Weights of a small transformer language model: MLP 384 squared ReLU, hashed n-gram embeddings.
Each number is 128 + 32 x the weight over its row's rms, rounded and kept within 0 to 255. Layers, rows and columns count from 0. Numbers have three digits each. The size before them is the row's rms in percent of the matrix's.

# layer 3 MLP down (transposed), 384x96, rms 0.0707, rows 2-74, columns 0-95
132:123165131154165168074204140094121139081028097110047083174112134105110133121099118105170102158151135125173110152139130082185121148169086158129152139119131112162147163132148110104125097127139171104123125148110120134061130151141134097105108130094183148138143139164061093156130111175107186072
123:110122131175087141139086136151072145128157159150034143134084141068147124088099157177181090105104120193143176116122134118150119139103107087084119132145087110126096116122209141163132150097151112125116114104147102134146163122170164115083198150101091138089205170137156160070131096144146100125
109:110094133140124080079187133091146157086114095215169170118089143140168142161126099109124086101153128160124091173105090119096121121140168092157097162118224170092061157116119113133146160097116121113129105122112171125230121081153105139134136135124142070122114134103161167112146163101095136110
123:054116099097111124167148138142137140113136106146117108089146113112124135099101157135183087154145169075138177170171134151124197109175156128148114140125134081104142135099098105103066108176139142101145131124119150123134149128090150164189156137140178175095205101104121137129062143132090138011
131:113100118111142199143126157138169139142084104149088123084135133132134114058143147128075087108147155160065199112141178085185091078163108106131143139151100057126092096159092166090142149102124174148167146094133085151115103086102159124175130134095119157197158103126175093147130120093133136179
093:091210165126150111146119106081182162191101194161177178166144109103153120159071066127104079156110115090105100148120088124092138189122091181110181144107088100142090099125128130140134128113138100109137119113112141102142165136128132127191101117138116106139117124065124076146104107083183116189
134:027148126127151117144154138162083111118137166142097109137103125101177105121120121153144134123076134112171160128146171125151127132117122112148115124107087062093086111115142132117080145079124162137137052164229091152092156158095169145173122095148132163162131118125136068190084167103196116117
078:119125076169133152125157127111121091057069173118164117130112178127173069082130126127119174115138129147140141130143135132184131139084131156143158152118096107134107140029142094128092161109118194105121139118107100069151168170130117163094168138128195179109155092118112141184177118110134136044
133:151164111093147122136109162136157087147104109117077114115153165110149110068150135140093060125191151109119083046100123131133160146158126192119143096147063139145144105142143174191130102099094087148087123153089095187129119161082193106105152140136099205133149124129100111082169158162101157137
032:125107109118189153090123137106106132115114084144185101137148165132130205087104123121085092124114152115142103101073150115122123177116098101191165138107110088160124128163154104182132140218066125178144085078155129159133152049086155087117157133156132106177165078141117084113141150115147145167
077:160152098099131085142063126106151166111137092111140129142154195071175192137114127125155145103160132121133132086146119114124086128220079141106099160108098039138140107117120141141119151134158196177142080076083158128125163182159163114099086103090159145134104084184149109133121163130095109132
089:120162098133105133105093132104071178109123090169146133133151078141073109173114090123092169109123183158116128110133131125104150151086179154136184117116093166172150151082079158143140172115154161124146193068088111174167095141125111168125100077096067115144148115109125166088122189115119205097
114:142124146148138141136118151112046104098134096116144097138138115169177165137125134200180113073114066136084155165151134153039156146116130116113106153103171097146139089139191120170113157104132106193171139093149125102116092109193131124164141146128137137127089099102121103145116147032147183092
078:178104081159094140181155118103103090139162153096148138144114076156117162067123138136110155164034148175130058162132104100170106169163105160181105102175116118128134076148186168115165172114091092104153120133156140152097096123149155102117148145165110160077104142140153139113129054079133103127
090:146174110128122121131109111128109076133167151017076162111135065115106116155104130068150098144113142135107117137139129215115114110126126155140140138131173140113107102126107080168107141126155097144141204115201103131159138136171147142132116122074153061136106176130174141120183119182058139107
109:140100082114084151082149119051112112091118128142144131112091094100075144103117168067138147133163113163125122123122153146129115164099162108090178095142109183117124081157097120176164156180174145129142113089191140156183097095164064215091161178112094144157129153108140134076138152106127156108
135:138127069101097126129103134174113159039146137067158090116107169124245144123129128186133110142149093110066144159138138160158145147124104144114137122140076156127077094124126135182145101136055108095100168161126182090117091146112139120195118142141114093145147135135074095128155138157168150135
078:164201081088154159141150072139116152133171158067141125161173120123134133186119100116104101117120125123181144146112140123071077116100075129174122112136119174062110149196075119155125105084094121139141204152128122137086149097131155111121093151193119082080124152128104146143116149133103058164
022:115112076189081102073187100129091160140155150159107116104151108149127109184139121106166093149178099153173095100072100125169096103135199092122096138161139098153087156159205049155097124144098116122151106107142128135090154133145179139099064161123095111126168116131135122153114162085134179147
085:127155148117129000128123194120176163156166112159132151200112163152116149144110094139144125153078106124116123123102119113164074144169093114197068134104087121142114117117083134183120085190190095125130130131115141117102105104078105114150114116116118109175149135117145158123150094123181104140
039:130150120117152073137112128098173122105101181215145123146158121138142118159133156114122140151126195137081099140112172080051094113133124118131071105111078091114059102060132125152143149160194062117125135164097140124176132153161134160128080108125146144099146161135191125128098127144086202109
130:105088086117110194128083091151134124129099164150069149117138120147175167165123120099120164123205116132180090123157125080135088144130120090111074101155145089171117137125135141145189122130131124175097067148090132053120091145146099117138115130154100116079136126186123138161163169164202081073
139:183169109132150149101110078085140145126122152144137172144205125126122104138143142064052170139087089176131169084111161131079118153175174149152085151113133127065135159093167116139170084148128093100136126139158174148123097090166109087145094116136092128137123139188094082172139150093060142103
098:102150172130108116198149063162160110180199158143073117117095122164095119111095103105152123160070154103153135118115066066151090097216101133172107126113131147161115157116141083135133090096087150184162168068094107141152157130104132118133108137178109118145136126127092098101169131174150101099
054:112138139146137154235154117067175126098187116134060132088134115095170146142149117158164127171116150095136153112148079113057112093154175142183083137104127138070140121138188081146112144125125122078093184100158187112115161105112064144124147141101144116127087139119167084125114139112142150092
097:144136066138139161141099150078152106092097114129162146091084123175116078142116182122112153120130151191136118111088155118130096157106128176197063112116079119165129086084144124173111151130112153154128103174132205097127155194120121110132107102102143169068172149132133161110108133177071132056
129:142123156147132078161130133125141107156142100108091165125137170174098102176130128127152199097110196135145117133052163098126227119146146156137167154179128102088116106107141148044142075086127143148066142114118157166136124132097144113133097101127081078110169119118132171128155084062118087141
130:091163111149128153130151080083148108097090127068153107135086091138119109136076141096160158135189098162130140103080143120154153208181143149133134132154144111173045100124091166150098130148151091167160123163126116144143167156116151063150129169107202118091111113092094082107161070139152173131
103:123144157124079118114070165144188087127133144189128198105143141168060120122179098160165132172119143111144163154135148110164156139085143181115141123099121134064149050142123073161121137139083109141134121117125059079109131110157056140125147110166146187109105128087094156091138158079150113154
109:122082177188088130128158145188186156132188095150123120091136110146179158131108099150108139075145102128097130129170093145144174124157103110203119084128132067128112206162107179107140120137093123098152129161108092147077118131163152080110075147145101124100133142135110108091075068165083092112
050:093188117100135119214176093129117117133133167117137110115137152166148124119161137059151095143070154125163163143208099153099114108149127165101092102131090088162117162093129056179124116160096107152101155191122062163140114174164162105140136144105170154103092106102124092087120158097132100088
132:155175082157143158100187109184111133118087153083082139133133105163156107123092128122146115113149111155098155135084073159187147161173131082130108151097145060159140171129159131139119141079134148091098100098173063120153130180103171102139118099113153112219142160140132125132062070089114163110
127:108121209143139115109065090152076141109125167101120145138154174105130054127124142090143158136062112113171146119127149113088140158090112165132168101129127081197158125160100074113137164178099110148161133132154125166178126162138118066185113175147149162148120084137127150089104123108055084090
086:102118112131172095111099131094206133153149130098117054091150144171161107084133073170145165105130111192118139128167167124156122115159141103174101181103155167144120129111163157147090198136054145150104162139113131104122131073126131093135122104140114159062146115054087180130147084129094170107
069:146137095186127069150067137119095092108137120062161123124168122165164151150093122107071155125137120097154081180170140153163112141199100156144099194149081099147083098135071133154080139190121109138165107108113157142122131135212176171167128095135153126089139130104089122117112100093149121096
083:110130147157123109094191150107090144066116125162158101101122131187120097156057077093101120147204138176154140106109117077139107076196156123108109131204127159117181139119163126162081156145132122166074150143093142114145105184067107103098124099158137153095120157151104103157077115166129121105
091:114119118117118142141179161144160100129123139160112101161065181148210117109057112134116160109134130156110112100130136116183094137093058069192094187116102141158130123058133129069171181130215088126128145157107105124112125142182108091106144136110117143101153140116126104195141134146124123084
127:119138081181131085151170163112162120109101089129153101166124176176130106102111170079155125102171078163204110122128116123098140151096122142181160086154047108146118095142154113127116085176119130145139131131155104114120148088128111162134151138232100063107079109109109162106148131095195114109
138:109116103131187110189099127145142131105127041096076148102156084165096178140103191105065110128150123129135094146195116094162101109177127138145125158091126108074141092129103159143118142120141103159154150135108188128125194140157130205133138143107058179126121152137154081109138111106092069123
135:124115134108102124134124115121167149132098144133153094043094163149176147076152174094144148137080137103152182148145048162139089158154122129121113147094082090142120186136128147112134125067184115175156147190119143132132154079178096097051157088115149144100058110151165132139128194123136106124
060:130144081129093080077093137094160123097144132114162123132120220107089141154159186143132165151145089104068163115158115215120104112135123179114125131167109081105143090171143126157119093096144122148159055142160131147085147112092082200156150149141120168085095122106127103101169167076147135115
098:044154137166112135159152131086051123135141113124128084115100096120120117109095174133063092121183142167128161144107162097090117166154125145128199131146160158170134096141147156104188114166106105124103103126090089060067143111118125130145162071111176173108131138162126160146086139134145211105
120:121108175117125121131124095080184083177108156111125137170086079113109087092119123170188082166129138121151179131093072111099081138170105171115191133164112127066128144157128141097112128094163121092145110090154124102109144162186068132135142144185139134134179122086074121145108100191162097178
120:128109117139141093098089086124131148149163136197138108133132124124151152153150086113129118147164103046152136184106114145076070161104125130101148133199120144081112096154134118148148142157061095139140073132109061132134218119145102134155153143078078113135124110060156127151127184109125170196
104:127095079172153131121116147160098080105155117089167146168115168158158177144129127163093119126118113171146127187124047098102117154112109101101116154145126056154090164188015126129098058126115141128132124130131131142152113105107148091139110131130137108134195198107161076140136123080144158160
094:078089104114139105166076163096097117177117095124099115138144174084098107141092127114124118104154113142144133109156108138183152154089176168153192112096081144111147169087141183153125144066082139072141135139112126153124146168174075086124161133083100183149123172180182129107101169052127140111
090:124138126155121092124145166131110191111070080131141110156098162176146141113143077157061099110115124105140059153147106150099139074171134107195123092120157132191141206133070098089183162150192116125090076160123154077135112122087130170141135110159155124090152125152096118136161083161129113107
104:107077099096146116079093170119136112124110118156132127136091127127129125134127045061199090130145123097083084107186156139138085114150097091145107207104103136183182116088136096148140150156153167146138090161127162177186060109114168151114163139150157128091134147151128118107154178104104104181
078:176155161140137097132144177113083123088132150128173138128138147085107183114137156128118147079052174180116135124157121151160126101178101101102103151162100142141103116129125092134074109104179175133165099108090144144083141113165125128122151073112057125066200080123160161093122101110073150196
092:187162136138118173162156107104096114157124149135160105078082189123086112090053136153080075119133145175132114117165172215105149128214125149136116113168101121150198118176077113096081148138136126078114111134191147103114123166089129106166144114132130107126132145070111122114104105141107109094
126:089117128093103162136150142116082118127137116147129116171092174103105116196168096139168134122126124106121144182112147162213111137107141125117141113169101050110105128146140119091204066146120159137157142074126189130149107167130137128089116132127097084170143185107072108171088116084108182060
105:125110165112152098105105173051164109098143134081137108155120102191094099088225149105132090066107127107148137096132113166130139078172064166135117127154132151177117110109090139145165173136143187114162167146168182133097137090105150120098132125166142124142156159095117051106088107142169142107
125:132141144136107148121094121149130172148086119143104122097139111152079119079151111153114140166117150111144105112086146128199113151072114108136124129097148162156086166151135142073092155173230129160059044131139153146177106068138145104130132126158184155194110104106083128118125115124197082094
105:144171168125143164146145099092120141107118110119072052143173141171177114139159090102100120117181139118174181081105085137189144154126093120094142150195133154120072074089145114076161165119106173134063084116154086121138160072159106116118104142167153116155067120150122104105169147139102136157
100:162157103122116142085190103110090150088102118126094127104103114123123214126046145174134143085145137105106136153147155120017100134091132131155152132107152125150126089079137132115159115084148166113067143110103097109085125152128135114176100129131183195121133176189160128188102145160148124151
105:136098090108108139179165110171116176158101184167167133095089149107118131106065158103126139065122164130093158155210133128136118108140101106087104133124142132134107161126059148085148139097205131160122135153075099174071076185152098105131163126153066119148113121152144155112082125125193117120
088:162144097174130186111113127150083167123123100135165143119109124151113189130120106074117118151181151146080127191109074093109120082094166112167080076154116105148124116145110118132165134140115091147167115129146111167141073182193177068147121125149159070099070088120213096111134147135100149110
059:149147143138166139116096119177205183169089139146199131145084111091126200151139211113136132116109053140108135122137114131153113147142119110120065102199140059185155073120140149126103108125169131120132095146072099178120123150092093112083102130129097115132134095119146165083147101099117104150
078:107153135163107165142126132091156187140160122110181076035172133146120145139146091116091110078067160118117102151176162114137152133158070103150089183147083140149096101102143087098114151126142120149037119133132114166152175167153186114084136114132163101141143168104085122101136136103195114100
120:153114154183125108193085053100142142155172132098137125119121146138183095114087087115097094112182131108142142157110177109219056086177128118152096146173094111157138108159142087122133176094159133154155118160107151067149070142121157073146134099127135145086139087122113151184084124130139117127
098:143112170109102141157108132190101066210095112146095152093151107153110087159152135100109095124136129188125174061113121124158150098177145089159083166096151146087169068110084106109155136063144133131150167124128146116117083164112136093121139161160180139056130143116130124091143158094172103183
091:085075101168152130169129102176021139118145164123164169134128154176122105128108122076131115131089152143127160105146107088157114141136176154145154110173123078162060075097092129124149135157163130139157147128111106161086163151118105105135134126155018134113163110165141108111140085135167155064
081:135140172145176123158084177108113103153104131154116074156130119148142032157169147121142073122029082109097132129157224144120109128125130131113096136113093105126144097142126152149121167128095112139098154126081110126154158190106111095144169107126142104154110151108065179153171196097148118097
100:156141096126168107165141117146160136118043120085114144123105101124121116166122095160196103112120139130206123147108056162115182139124146117109162033145116053190104131184156100136133106141126149159100104145081103152150163090135153131107098142109169109124118162143164122091144081059151141095
134:144125079092129145146146098115129146120121168096143184104109107097127096115141135147043107165198100096159140141160117157093192129157160177143089144105144205099127143120130068110105177154102129157082159114148149134147175175119116153064152083091123101122077127128199135062133132090155104157
093:144111081122108134112186120156119170150152125195121085093142105138113130122157101167118116180114130133129149128146061137092190117120146136212146144144149106186155128143092122095043137088085149111109171150126145133105175179094151051124085100117134100103130136143120042148131119139203117113
032:116114102135179148145120128128183135099119099172171211133063151082133192137142085135124125131167135167125124149125146132131111142166095142112045119188093069151121080161110097163118148134100158086165072084104149082120142154133143168113170108106161184086139110072082100156111129100088119098
116:131168143111115141143111075181145136124159162177129124122122116098077166099141100157155111091180117134115048201113099113117088162117144127127200181096192108184088100103120162070133162159150186147100110190089133123147123125137086125087140131098101182122085111115147070143132125109125101087
139:145146118151144141127181061104069121156110141143057070194108181097170076085126142130161115148109114114104154117091040130077131167146201161178106119148089143148171103141125159158140120085121141115112123190167114086128161154113104135105135161087169109113149175108085127169102111139138135111
101:127171135130126122152138127129164111101052112081151104173095168140133071113075098159126076114146152166102099179055151081128125147174062088145109149147120160193127115143127122099105118103157164083157161179104104142093084127095115140123137097152124154124095142181125116180120186202150130078
053:115092152145121136143082120088179089107094145186108120170102160116151137147186113177089079156113113151130172144118190119101128119110123090151140145091179040147078101068139122163039156157138132143160107120140158146186137069119146147083107133123136103096141135168132129139165179103068134154
091:081127062176080143183116167174182086189103137179100096126084155132101090138121159108139127118134067124107159155160153125115143133105117101155134137147148122082148160111137172151173168111111174185112067133047082172120159099111134169106109168107119127102122104075166167104160129088106135101
087:102156155056181029141179147118114111119116121088161100164187172184146141090078104085138153080096158160140142109120085146084137128153089206148137126149085144131124172129124125111177177169158075137119145098147143137111072129122133123160104118079183097078109129125118155124116105142102150137
# layer 3 MLP up, 384x96, rms 0.186, rows 3-74, columns 0-95
123:087128133156130088176072165166068132158122156137055149127090126114201172168114151160167071138093090121105136165116108152107088134099112096104090090173155152060126133121155161186131114091120100125139135180173103080178132139147145125120196120131107125097143150121169173110141110177102104083
115:110124103144127053113084169139146118156149108127174146160149135124107176153114130160079091123120139135184130133089055115065099094169187147160088089153173204067131148069093131099130165102102086130140154112110152092184118129146166152104153121136156141099124091049122135090150136108083135120
122:064131111111067059167093131147135136100174107134161117096131111135204131128116116144175101181144157102160161146155107154099173105128151180181130112115158074132132139148060112074115144152098113104153156109148146157165127097153116191153138122137100178108143148017141103144125085123108133083
129:121117147123090189169149147125164096133140119057111135099158117160129130131175145113063078187109181109116142140157223136145113090086127132116137100127137136125047140144132152082149094127126170141135135088117129161121141054100114170117139109063143139129168093204116122100154093153076124182
087:130108164103105145142209151051156115117130136135143163089156145075087115048092147149139123219111088153098106138119153172123120143132105163139143121123135085106126119127134110087087112156095144143085111048156148154132120131149140151129199106074086134106116082120124132133191070182108138169
128:064148148113087108154147148172093155130190133156093148167154118122169077161136135184180096145089111126152136109122182181112113099128075059092118072102146093062155157127101137111145137105147109150150111172169074184140130125089198119150138137147119172095111096095165133088109174084146131138
078:115113086131129149152094109152123132121136195094068151104145109128143097090133159118120125145123124142109144203067143137186223073116120181123171092139092128140071088090078061153150131106105130176147143050162111131161160135140125168130140116163158122107174118089179117084146127106103157097
135:114167136071147128133143156135160084162165147143095139048187129152116149133200083157120067116161170127120118050091133155151128125169132119081119117103121131117093112162158133239137119084100110136083153105090106141153115083134187101091149130107100149116146114135145145073188155128101125151
038:144108149073112170109155111109148046153112148123192103134161158113092139089140130116077098179188160086118080182160143154147118125102168130086157189182153144163120133111086154123184100153095166143165147151149173105121106133142140160156191137116097144090172105165119155162156115104077089165
073:115068144114098110132121126083168142174132098112104137138094123124155123133171091101113135153121174093139149085119118101015168173148100106085094113132158137181103093127110206130142101104143124093150137151095105091169120106194115165124169115115120103135136097112056116178122132087196173180
100:113150123099095130120155090180143085128134143148211178091171134101115124105114150180142165167204106106125149107120126115068114089119148057145109205121111088148134138182143138094087113139181086169150115114142122122095138117109144077111102182035149105179133146115124171162166139133123140145
113:137140157077118137163088122130135118098195098149118143108140163140117140110119119180152072148066118155062179124119115148059141134108189109182101100164108104171086069152163099118109188119119080190161121075136131127120053106151114145165148138107094144162130143112128114115117084067165173114
073:169115102148121143182121161113122114152143105111126163093149135196126138110114144084118081125116143098161066136150119167116110139102103130151158141131158162048156101113181154147163088153114110081137144046135063138064103164104110095178055171204082132150159111085091120108157129129144148108
085:142145041195161139100110121160155143148101179089143085103101135141114192137096116143155132102192094093137152110112191104108153132071167052138125085140102156150098191135142162124137137162117128134136095152134110103122157173145128109116148134067122171189148095112093158117088120060083126093
124:127133176087099188140093139128092101103124109192135130074132092158154134141138143093089148167164170192144115165142181165132077092151127104086084056118139103140118138147091102128157177102149086151094189153130140079117178112086100104105128145166106064090136179148162091135147130110072154141
129:127152036062115081173116094152173151111166125155107135079132153131181139122151129150174123149116133097082100154119114195169163106121138146138082080135052148132128080160136145152162124126063099148128187112155205138160116122143107179140085133101109070142132135141124117132140127162170183102
084:145101143092124062105141102075153092119176105134112177111091193118066192097148146152161125171177131129148123166139117126139196093160090139140109103157088199161118182175129142143113132138135103154094090125137114156115129176107149071138142096106089086099142134141134106140050123084170095174
031:119090100105149063099127134143093117079089140087075077165161058141147115181152147162168131154121096162134135072088134094150166164142112141132129187127150165114112157164171070115090110071175118155164103134150140109137113106189144174127132176112092169163097147098115092083057124148153111126
087:128096140149125149093158097157154110127170161121159126117103070117180151183103153160124125084179123163191135149150075173095113042181118099111100151127196130142124112132221103107101099098122165124107162150114123121071130078122142105182099126102136123115126079137102129083161134164135136056
042:094057143118109153175211141174081136095101130130159104178160155113082080129110068140127133126132128148136166110146089101154180137131122105072083119176130131110141120135131137141143099165135180155106158185090117153168148132099177162136077103124066140117100099087061179178147097094144129095
126:132098088092119148128057106175116131172131134156070178105091083136114158139194165146077116185168086085172093121169068119085086095145168084105129072135124106142112159162156154136227122136143119127122123093088129106131109121101154155147149140145080092142117109155167108111170168115165135131
136:135154095114145084137097100120196143147157152138138127119168159135177107147165108107056196129070102179123193087113165144113105171132166197116042111104150147052132119142182111120105121128130104129114156135138097120082124145104098092135149068148088099145122147161135175135164172100096157116
092:122153135117142105213105149135148112186127165153155124143134124100116082092110112170127062086133098093170102128146138131157145171127135169076123100129132161179103116145125066128092107116210165181126204168120103171160078109107145171199132123145109115118081125106115108084098165138075157109
056:183088116113139129159096151122136138148155118113132141122148115149108163155091117139087113115160130199206090200167158133139132109154134090086125142164151115164137140088122033109177181132155065139175090171084060096111078136146125117172076137074092125102108112109174139113132102096119115131
099:145198094155139148147090110169123111133128168079130179076086073151110148174185128139110204121157148187084112106120098088112107090162138146143171046126113153148084120149137147112100167130086128168194067117132137120104143130084092086104149133103114144112132118148094125142102147096124206104
123:158123155192126060181096156116137124130149118159092205117116134185128084138139125121133178071101132096104173150103139147097168105141165129116141097176107157059129140067104176120085089088141112174109170115119132171123101122076144119119074115107094079112188125101126170178145114078146128157
123:082185149138109138164090158152104132130125107121125130098105071110109125142095136128127152148113082163147107146082167121149158177191148145110103083153134144155071085150072115144134116122138062124133174106166051112160172135110144108140161140136125103088098067139136132064170065116193199171
109:160132159141112139130084149117123048139133141126126171100137182076133200078099111126141114199161106103167045096141131150100163191115162153081085103092164122092161117125155075084108098124152101152085147126118122116076117127174153135148173191125117133136071119127097127103073107126112165142
110:081125177104076186107085194130192142087147143159079124065101113122139107154182108170123183130116047097127142124126121103101141126113102136212114159165137113128103199095143141177144146104092079142088123121118110133174162099150128130109148112099100117127122097140102132048148161096105147138
057:104179168091101078084160152183117158151075156178154129157070098101138113188164052119172111108140102112156123094102132149117113112083101105066096102119131136129184112084119128175122154101115100089175130197139165075187112104155183137104123126143113156167090131157185142122146114127116121133
121:098125058079169165127069061178145123137143159154114122126148122206173106141112138170102125138103137167135128175075058115157145119157143126160125116087143075150126150153131078117129117105093073121098119117197077152133176105087155176079155127145121124177141134095142151058120106116159163136
138:110140193127084105090102137169061167107172177126127178121154123151117106106129113082117142119043155130206176140078095124136123169087102140107148113115128109099167131117073132101085187154073117115184114152137139156158118122118072120155122135119125178127128098092129193091158115140069085144
093:148144140119092130129062146142196179157123119085123161100117127192139115076131161148160131160118107145057082129139225132108075139174149134177125156148125163163119083105108116146091197132087091122118095109153103136150119084140065088103118126131159152158158160125124093168082138087159176111
070:121112106089092155159192117161102083147129172123053127194133120143163114114121157177132161144138194100119163081185108122130115143136138065093141170126169112126119131104188067132156150151144115067086124129128158118191119119173142064113084118147132140150137073118050126151114162129094089127
088:153163093121068118133128162141132168139110061098118139133190183194132097120146077117172127168114173117130145096059131099107120144152143124056163121130106182134142091106172167141188152161105049145090151108166126130154182085130105142130137119147101106082145110131125156102111156165108076071
087:134110124154113115181086091136153086125136184122200178044091115164145138154135132161109121149089163123125124079128084181145156197171107133097151162066145156102133104120167105098163125075128142126173130073127097065121053100131139116153125157098113109104110163115132116101148091061128098144
142:138099094081124066103126180101194116138155143182181081145133080164125147102141150118130113149139120134181124092188110115107131140162103119157138105124082144091082058132116145051093120154131070170149127103146130114128123125133112121099145172130126088180082141158110175130104053082130128207
124:145105110150174095153102168194151150138125084124081176076149094179072176153129169188095135174132110122156099163158101131144066106111152142132124119066140115059132106110136154137140133121110084167135150074144158114126128103128114203153176142075074151137113138093142140152144072135071085120
126:160142141119163124162144123169132157144090130134102138036135112133150148086165162106134134158077127108167175155153091124079078161107145149131101106134082134140168208131104101125097119095156037146131206127129104125129133096189089091125163135079135156099136122108144133062200141132162095138
061:119133154171166157081101124122140105157101096114111118122165082102126149133090127135129153063135166172172094101053133140179153138097112147135162157113161096170115170095130095121183152145097087160100078105094188110138086130114210149166098079080175145186099098140136183153110120171120156138
102:044151148129164095140097140104100086154144130178126082113189056090103143077134144176114090097099127176152174132108156110085123143135132126181130074137142134099110115100155162120106145196111122134141128159097165105088112096109155136103153093119151150125173156148162127098140145042193191105
123:104112066110114080148116092097139094164096163177162171146079117084144136093139160152145158151117094117145158136164104116089149117154138125120113096150095108104079170104153145114107109175134074099067130067158119120157157172132113177105228134167126061150158092089124174167140139149132066146
150:186168100143100089132075123132101120105183152176173209122140173103148137179124099130137115179097115109125153145149148099122131089133120178144203150137106140141072141218100138184163160114112115130150092140094074131087190106108093057105127128157136150128086107105123162153148112127157165111
099:103104087145119130181085124133124127197155090108137129180130143140104188157200131186153130170075150145144121159083096065105125168142122082103156097110087047177129127103084135113111074162077112168160132133146184131159140075075131103157132157120124078142170144105141103120161137105127156145
097:053082130125157136210074176143126143168079096146106187115186124137112145162127111155138097137156106095119138114126114136123142097114152159133112096091102121115103134106167192117146162050072159134119180082151185132104145167162099061124116152081113132114127144178128087107185143085115144160
090:111100143101142137155126102117123119114142171180134136127119109067141146127117126120191176121104103155131132130118130114221171151158070108062138151082130105132159065141163123145094119084191170111166159078149157061106072089173166078142153093126130091165145099128093150123124070073118098117
102:135142088098140092123115139133091120186122132116163106130139140163121136125177048085130075160130101088119091099138127169080099128153117137163156099113121104133207143173148108187138104159119116183125092121136135113137145081088202165129193171162056136124122152111116118075170184078105082138
080:156136133161134030162081191094195122121146114145143140161095105158110096068158147137145136127098115100151118152105129182111160116142093108149169107135144121104115180117095096147063095141135114149165134054153175131135081219106081129131137116126077157117143104099180087142105090155147146162
092:101146075143140146137085136103195164182042167125106142076135149124060120203135102157139072130050131117145083123128198144110135112128138129126182125175102132135109111122157132076101150128112123159150102088178118134081118161116155128175098147147130136189162099129128122077128130101116132200
126:064151142111130086106099158102121119151158140139121107113121209135148101205191122139190087065107139080084120166138133157162091182098155102090144121154100095133128093145110127096109097118131140109134148085129187130144118154140087145089107192091071088181118156132151159133130134075172150078
107:130115153088146106147101132113134128125114200111135075142142135175130171128041118161101149084120146119117133092090113152126075114100126141079157092111153179141140146146084149085107163056162193142090129164174095146089123104133173177212092141147134070149134118147119117092194111134101119174
123:129183144147146111152067135141129188156170139114105164160157084096123124195137141151143147135160068098090076127056131107194114116072191114170098087137146131109079100121160130071122155177164114144126108086141107152120153078113154094160082141147117157109129153093144180105092168101141073131
096:129133167159148158119099074093061137151133099124141033111202146155143137213135132136118124141138128142167171132156092171130124150114167201122151127176104120049112166125079160100131137099142092114067128116135086122138111133112150094087111138153084115118081082127127072105146138123166179154
100:176163163162153128094115136093074109175143112079181158101146161115114173144150137083106089105077108105112105130180140143118156126120149194073071110102120150133105165106192108117158140112131124078130183096091194100159151132106154081115131156119049135061177107076142130133109108140101107149
102:111125144070051127143101157192152215114154159097147117087120133084183128189164138055151127157130099141111152112140142136133095060179102117124142078157131128118079135105079130124143132079148104163134138157091095131124116141098105138114126110132099134144109157159129092107151142039150141209
088:074094120127140192134105170069121090175138149116164141086163143127100171081135073127145097153129156120101071110186136124075157078161147082136109140059105091104165171131131147102087090151141160133140126122143076177122165151175142117117122127183158090109101135130166159078132129203167146098
065:111134139158149086105165043108194139098114113054125178108099177157129105133101125090141069111140162142143071134146111122138150091144117097196118136151132074128159165110164139124107133153146171113084187156142146144148090081132131074108192121165122166168164059157142119136135140151176101088
080:183165112139120106157178127085152121105184139132139142113125103077098122117140163150074126129162139084103137169093113104128141184135135070138111121145039091101181119166172122117138188154087093101101124122113161202191094130077130178146130131093122083137118125092114115123192181103111080107
113:095126128169095069175138091196149115181131182107118143125130093147159129088099145146086124156186131118123133149111143113148173165123145101154114119118095126170155122124160078089143106136143095096129158157158210076167072148142141073094137046160085103126126067124127126144091149084067130088
096:161110056181092000152135106142116103154118170176090149145115156173186137119105126145098117084143103095123105121125176165122150142105144106156124148147085118156165134122113128102142138133135053124119166138181084214091091110149110144136153147094089108109126137136121158150062155155140146132
089:127166131118097167100093091095125190092150171127131165098115131126119127141127145039118157083130173162142122145192145092190095119195126131098100116133175174140051123121100101116173143108133161161134124095142077148090114147145069128086105133143077155083168127132186136082195147127117124109
089:120121077110159071181131090180170179122154186143080122103156124114079128087176137087101165141130119135081117122108141131116159111154096078125144144166103098114127118141082133109119157130109091106132078130157131167168086098155182165156129092146152102126154179145087188138226181166121127080
105:198150158159140138091144126118111142060174149145117084091168130072096102132042135050133068158088149122117113141176136114114139176134161154055092119130162113175125158168111055060138130127111076150153130141101133129127147135187152162138154149094151127136101136165140158098143109150091112126
126:150086085102124081137099137171142156136141112102163152118134126132162077149192112095084083133134156040153129130102128167042124066139168152142092090128137149103118144177166127115143204141145130149103180102157146118115198135145144153108121103100161113080091093120130177078133140059154107116
087:149185111108143113123102164018109103117155128145115132152172082098121108182107065092134111093136123130121087131135165087144141145082186156055152100120168143108119105095166091145155124155213156137155122091149115104172090121143120134148131177107161090102110130132067176111153168144128092172
035:094157105150147105110131142139162128166102099056151089113157157119119138073133137151129183049071157103194119080078118107132148101085152154081129101155182169201138097100182157087156170175158125142150098096127125172101171110142131123083103124149113143173150117189163142139121093126115090136
118:136169110081130137172103078211122123163151140221106122138178103098100180148162145138120122164137107150179070125133112144081083119098115120165157135081143058139115127112122127108162132145129101133133161122086127127113142074089185135094189121166100161102112101080158075093140072101147106155
122:091136070169122103138160051129129091159148129136064164113149150133112111150130113109120132092137128117144129140117130101163133141092142157199146110143150113082225160145104137152128090096096117104078157101196078155155161053177089184119087144133107111036136108097129148119102130139120165118
104:160169123137145150127097174191144131104163124134101174081131192145074098153189053138142163149142133154168164097154079092135148054125104098113128065140093131111104135089123102125149188161115094145123135133109149118130183143070140167113150078109101174109116113166133171190111101181131122100
057:171130132154145119128173138109151165110125158147106114140168120170089092134063096050145142103170109151129115115094113141106160159150175125120089107151120148091130128178124150111135132098188136064129201120088090123192065116156097194158114110149077146095115121065166131140106147108163107050
094:114131126120119148105129082164121154147155228137065132147151124168102147154114123105189127164150071188109145146148117111159160038138123201141120117162144141159083084149145091174096149135129107152087042118179168144130143140114174136098082148145149082082135123106126157083140119117104102122
092:132121123125097135178116146077134093124102147117157117076133152130150131124143112139102144139088097129121142154124046158173075185132115101172193166099198114113123123128206127118150140088161168069088085141198110066157153124073177171115091146108119080128116099149109099178162161140146136119